Each number is 50 + 12 x the weight over its row's rms, rounded and kept within 0 to 99. Layers, rows and columns count from 0. The size before them is the row's rms in percent of the matrix's.

# layer 6 MLP down (transposed), 640x320, rms 0.0691, rows 522-528, columns 160-319
097:55 41 60 53 60 53 32 48 70 64 43 67 48 47 59 30 35 38 61 66 59 61 60 42 41 46 40 48 33 27 31 38 79 42 67 52 57 61 53 49 50 37 29 52 32 33 58 53 58 53 58 45 59 32 47 62 46 37 70 46 59 47 37 41 54 58 41 43 36 48 41 34 60 47 49 46 40 73 68 27 59 45 54 40 53 36 84 58 52 46 68 39 49 48 37 56 53 41 45 55 68 49 68 62 66 60 30 50 33 16 52 31 37 07 41 51 66 47 23 45 37 49 38 74 46 28 54 60 66 49 54 47 62 50 37 34 73 68 35 61 53 38 31 42 36 30 38 46 53 43 41 62 50 69 73 50 53 41 55 55
096:22 60 58 57 51 60 20 58 65 53 49 44 67 49 42 50 47 51 58 48 73 47 41 71 58 37 55 69 48 27 72 47 47 64 44 41 62 46 49 52 72 56 43 49 37 67 44 44 32 47 35 40 55 47 48 51 33 40 49 64 45 52 51 32 48 47 65 58 76 68 45 60 40 35 27 43 60 72 49 54 76 36 23 50 51 50 43 36 41 59 39 60 62 62 50 49 40 57 41 67 40 73 62 40 24 45 60 60 43 56 58 56 46 65 51 53 41 44 76 56 52 44 59 51 34 43 56 41 73 67 59 46 33 55 68 39 54 47 42 37 57 33 36 36 49 58 43 76 51 41 42 34 54 45 38 48 47 26 34 33
093:47 64 33 44 67 43 65 42 68 54 60 38 77 22 65 38 47 20 34 75 53 53 64 54 41 59 62 35 43 42 40 64 37 38 49 50 69 39 82 51 50 50 61 75 37 44 67 57 31 47 54 48 13 57 38 54 31 62 64 34 54 51 47 23 31 42 43 46 42 57 44 60 41 42 56 46 57 45 44 52 55 55 71 60 43 73 48 62 51 50 44 60 52 43 42 55 60 62 44 43 60 58 41 19 57 47 54 61 58 23 56 51 50 58 32 29 60 39 26 32 75 67 58 51 67 56 54 59 48 62 50 54 56 54 69 50 55 74 55 55 49 57 51 50 44 45 58 48 67 54 27 74 61 43 48 58 53 66 46 66
102:48 53 30 68 45 57 64 53 47 36 39 49 56 38 53 62 17 44 65 65 50 47 46 49 39 47 33 47 36 62 56 54 48 53 65 38 43 40 47 47 64 42 68 69 54 41 42 57 37 43 38 50 66 48 52 42 53 54 35 56 36 62 29 55 53 58 64 54 54 53 37 32 79 50 33 48 51 36 29 68 63 52 54 47 73 37 52 72 21 44 34 75 55 33 47 40 54 46 41 61 41 41 54 53 38 70 51 51 36 53 52 48 52 49 42 58 47 51 49 65 44 56 36 40 42 46 49 55 67 59 54 58 42 61 42 54 58 39 59 49 70 51 48 50 38 61 33 41 48 63 49 76 30 48 44 32 44 46 38 66
095:54 42 55 23 42 51 73 47 56 54 53 31 43 54 43 36 60 47 24 40 50 55 52 53 69 61 70 60 54 53 66 36 25 53 56 24 39 61 52 42 52 54 69 53 60 50 38 65 41 47 63 57 35 35 29 48 38 39 33 34 45 45 51 54 47 58 56 65 67 44 50 44 51 54 40 56 50 49 47 43 55 26 68 43 58 57 67 53 48 71 44 52 29 41 49 59 51 60 29 65 60 50 50 62 60 36 42 42 33 50 76 79 42 40 62 49 47 54 54 70 64 32 52 36 38 51 68 31 67 33 58 41 51 45 34 50 75 62 69 55 49 35 35 40 52 58 42 50 54 41 73 47 72 44 68 45 50 79 40 62
095:55 40 39 71 40 50 74 51 59 44 53 52 43 46 56 46 51 48 31 32 61 52 54 48 41 48 42 24 34 53 33 50 36 52 41 36 68 94 61 39 58 48 39 59 40 75 35 75 53 46 34 51 33 68 46 40 47 68 45 50 49 63 49 38 49 50 51 59 34 36 55 66 38 76 49 68 59 36 54 30 55 55 56 38 58 51 38 47 26 45 49 49 27 54 50 78 46 46 65 56 34 42 58 57 52 63 38 55 54 58 59 38 45 66 37 65 28 49 76 41 38 45 43 56 45 63 73 51 60 42 60 47 40 61 44 57 41 57 41 68 41 58 47 51 33 33 54 52 40 51 59 53 50 59 59 45 52 34 52 47
099:57 23 53 48 56 58 59 50 67 55 42 53 52 56 49 52 60 70 36 45 61 57 40 61 56 57 45 47 51 50 40 74 51 51 44 49 88 56 51 51 39 46 41 63 56 55 49 44 49 33 36 59 32 70 70 30 43 58 65 53 52 44 37 65 67 47 73 30 55 42 44 64 46 53 66 35 47 45 55 57 64 66 69 56 56 48 53 62 65 42 70 38 39 71 52 71 54 24 72 37 62 58 64 45 67 48 51 49 44 38 35 75 42 42 34 43 44 46 36 23 55 60 48 69 76 61 66 49 60 44 45 51 63 31 67 54 45 61 66 62 74 28 40 63 60 28 38 56 51 67 52 55 57 44 61 71 45 66 35 72
# layer 6 MLP gate, 640x320, rms 0.0813, rows 523-529, columns 160-319
099:31 55 52 45 79 27 57 46 59 44 49 72 48 45 40 45 59 58 70 43 46 54 59 63 66 46 53 57 27 56 52 64 33 16 54 44 64 43 46 38 57 67 51 55 51 39 64 64 46 40 59 58 37 37 46 44 42 62 66 51 43 24 44 70 48 58 50 70 43 65 55 44 30 36 58 51 44 82 34 46 54 55 46 57 47 52 48 52 37 40 47 54 47 56 53 44 52 51 49 50 47 60 48 57 66 69 37 52 42 55 40 38 47 52 69 45 48 69 30 49 36 33 31 31 36 63 42 29 75 36 52 37 20 22 58 66 39 55 45 46 66 40 51 35 56 70 55 45 33 51 59 29 66 55 48 34 36 52 64 34
091:69 39 76 34 56 32 39 58 61 52 49 53 38 38 48 64 52 20 62 52 57 79 50 58 54 29 69 38 51 51 43 43 39 61 40 44 62 65 61 47 42 57 58 58 48 70 38 39 40 52 35 37 46 60 52 50 48 32 35 35 30 38 63 34 48 48 54 61 57 67 57 68 65 50 59 49 47 57 53 51 62 37 45 47 50 41 63 62 48 47 59 30 61 37 39 72 47 71 31 46 58 32 59 37 36 57 66 77 33 33 46 59 40 35 62 39 82 59 36 43 43 53 59 42 49 34 43 46 52 53 59 55 44 43 46 58 46 47 52 78 44 46 62 26 62 48 54 43 33 36 51 61 84 37 39 37 65 55 51 66
096:57 29 65 42 40 43 48 64 45 53 54 57 67 54 32 55 23 49 57 52 54 41 59 41 66 35 52 48 50 57 63 67 67 34 45 68 39 40 47 32 19 26 34 47 36 58 61 66 18 31 51 65 46 60 56 28 42 49 48 67 50 48 36 43 36 54 67 66 54 44 53 41 40 42 55 33 46 40 53 64 34 52 34 35 43 64 43 45 63 48 49 65 73 52 56 63 66 70 62 67 54 41 51 55 45 43 48 61 71 58 55 45 50 54 47 47 44 45 63 36 51 46 54 52 64 48 44 18 49 60 54 35 35 61 23 62 46 32 54 58 51 34 54 61 46 57 27 64 38 60 54 40 54 47 62 37 40 48 41 67
095:56 38 34 52 48 57 64 30 47 59 71 66 64 29 47 46 51 54 53 58 52 62 59 39 35 35 74 48 30 51 63 39 59 67 52 53 76 53 45 50 26 43 80 43 51 35 57 67 51 58 41 56 51 38 40 38 72 61 34 38 35 38 58 70 33 48 41 39 40 79 74 58 63 46 70 66 35 47 53 41 37 47 66 56 62 51 26 44 54 30 33 56 51 17 29 60 60 59 46 49 59 33 37 48 55 55 40 29 49 53 40 27 53 40 37 53 37 34 49 29 30 64 60 44 65 58 55 57 51 58 42 40 42 55 44 43 54 33 67 44 52 61 63 62 33 37 50 70 36 40 46 34 58 61 66 56 37 37 50 54
101:49 53 67 52 44 60 42 37 58 69 60 58 65 61 51 53 46 51 32 53 56 62 66 45 56 52 34 43 45 75 55 33 25 69 45 45 60 67 41 68 48 46 30 27 63 40 56 43 44 48 56 41 39 63 33 62 53 48 60 56 43 48 28 62 45 69 20 58 56 67 38 44 60 43 30 52 59 46 53 73 46 49 46 59 42 61 56 56 28 39 36 45 60 45 43 42 39 45 45 38 38 24 55 59 39 41 37 55 35 59 39 34 54 38 52 67 56 43 49 55 53 40 33 59 54 50 61 69 44 43 54 63 47 56 85 39 54 54 38 62 58 49 22 41 48 37 51 44 85 35 35 63 42 41 43 46 65 44 66 25
099:41 52 42 53 47 27 34 41 57 40 57 57 70 63 56 39 59 50 64 58 47 22 50 40 28 39 41 43 47 53 45 25 44 48 36 44 45 56 28 31 36 29 28 65 32 31 35 60 29 54 57 46 56 56 43 32 37 47 53 48 51 51 46 38 49 72 44 65 47 41 44 53 22 33 52 51 63 47 56 49 42 45 33 30 40 57 75 49 66 61 43 31 64 45 51 48 37 64 33 42 46 73 33 45 34 49 44 59 46 61 61 40 31 65 62 35 51 45 49 57 54 40 74 67 44 52 46 42 62 64 43 29 41 60 48 39 44 55 36 65 51 77 44 32 59 41 50 48 48 59 55 44 61 61 51 40 57 44 53 51
097:57 62 60 50 45 49 32 41 57 41 39 71 58 38 52 49 53 56 48 37 41 38 46 54 57 63 44 46 41 60 31 17 50 48 74 58 60 51 69 39 53 63 42 47 69 48 41 68 58 65 45 57 42 28 45 30 41 69 71 70 46 70 52 46 71 49 44 52 69 57 54 41 68 53 50 37 57 36 35 38 45 62 37 41 54 48 50 63 53 51 53 41 69 39 43 55 45 41 52 57 22 47 38 29 46 46 12 29 69 42 82 36 54 70 32 45 47 49 67 58 74 46 46 39 45 58 53 51 26 49 45 72 36 70 60 41 56 57 43 53 54 35 27 40 50 52 46 42 54 39 62 36 60 38 39 63 54 33 54 54
# layer 6 MLP up, 640x320, rms 0.0845, rows 523-528, columns 160-319
095:68 44 70 65 66 61 42 58 61 29 43 57 56 36 46 63 45 60 56 44 43 56 66 53 74 41 53 55 59 31 46 56 56 35 55 85 39 50 47 40 82 37 34 63 56 59 54 60 74 47 39 56 32 47 56 53 47 51 66 30 62 62 35 49 45 51 60 61 31 31 48 40 75 28 51 59 30 32 53 72 47 58 73 58 46 67 47 65 62 53 55 46 39 36 49 55 45 32 51 65 52 41 37 37 67 35 28 33 60 44 54 39 58 56 48 59 38 45 45 62 59 59 53 42 61 55 48 39 45 44 39 47 33 68 65 52 48 33 48 44 63 40 58 55 46 50 62 32 28 49 53 48 52 44 48 59 55 30 51 82
091:32 47 50 58 50 21 46 40 52 21 55 45 35 48 37 63 24 46 57 47 40 34 46 51 33 56 49 42 69 48 53 48 36 67 55 59 42 62 42 66 40 46 42 46 70 45 42 36 37 54 48 40 60 54 55 45 66 48 48 55 76 40 37 57 55 62 64 60 59 50 38 39 46 42 28 46 38 52 41 39 52 40 41 53 56 24 75 55 64 57 44 57 34 45 41 71 62 44 31 51 17 50 47 52 53 60 54 44 54 45 43 62 61 41 18 57 41 21 54 40 30 46 51 48 68 66 61 69 33 47 70 56 45 46 36 48 40 49 41 36 56 54 43 58 38 47 39 26 40 51 66 57 42 51 47 65 54 38 62 24
100:53 28 52 62 40 40 57 68 33 45 60 38 66 66 30 45 43 40 18 41 28 48 60 56 78 58 79 48 43 47 56 60 39 57 58 56 46 43 43 57 48 29 50 30 50 52 62 40 53 54 55 49 67 22 54 51 61 39 42 54 64 52 45 43 43 52 52 65 52 64 57 59 44 58 82 56 54 48 39 48 62 48 42 41 44 86 54 53 32 34 66 55 63 69 57 56 44 61 43 48 39 56 48 32 49 51 40 63 64 47 64 54 58 46 37 56 30 42 60 34 53 53 49 38 48 63 51 57 53 57 46 56 23 61 30 52 52 58 47 59 45 53 34 68 64 69 52 40 53 82 58 57 39 54 40 50 54 42 46 52
103:49 54 60 52 49 52 52 41 58 43 25 69 65 54 76 41 51 53 63 46 46 58 39 54 46 67 41 52 58 50 53 42 63 43 55 59 66 09 52 51 54 68 15 34 60 50 52 62 64 47 74 56 62 57 46 49 51 39 55 42 52 66 70 53 35 71 30 51 47 50 37 57 51 30 61 52 49 57 49 59 28 34 52 40 50 61 37 60 44 34 40 63 67 59 61 27 45 66 58 51 29 41 34 34 63 53 48 63 49 51 48 47 45 49 48 47 44 57 67 36 41 75 41 66 63 27 43 44 57 59 60 42 50 44 46 66 23 60 46 59 34 47 68 57 40 53 60 44 43 30 61 75 60 74 54 34 46 37 46 62
096:59 35 67 34 26 48 41 42 55 47 49 44 46 31 48 41 42 35 66 50 50 60 68 41 30 54 63 53 43 33 39 55 59 39 52 68 55 25 55 41 62 57 51 33 83 33 48 46 70 40 73 35 53 52 52 35 65 42 61 35 58 44 38 53 39 47 46 44 75 37 32 49 60 42 63 30 42 43 42 34 38 46 60 72 45 63 41 44 61 59 63 43 50 41 61 54 55 50 39 43 65 50 49 35 52 44 55 38 51 46 25 51 51 39 54 71 44 45 45 51 52 55 31 46 55 50 45 29 72 60 56 56 38 33 28 66 59 56 65 35 35 46 47 41 58 64 63 42 55 71 37 37 45 64 45 60 12 35 58 26
092:49 34 49 42 58 57 43 28 60 60 27 55 47 39 54 34 47 42 67 40 64 35 48 45 55 77 36 32 46 46 48 69 44 79 48 48 54 24 46 46 75 46 52 34 33 34 43 57 46 33 38 32 54 52 28 42 44 54 50 45 41 32 53 63 52 53 71 77 52 46 48 45 41 64 35 41 45 56 78 60 48 49 66 44 56 31 48 46 41 50 57 50 38 43 37 72 27 54 47 46 56 35 50 52 31 36 49 42 57 57 77 57 67 57 61 49 48 54 47 31 57 73 54 36 61 39 43 58 49 55 56 46 48 58 70 35 61 48 60 38 25 33 50 48 45 60 31 48 60 69 47 60 35 34 61 44 73 41 58 48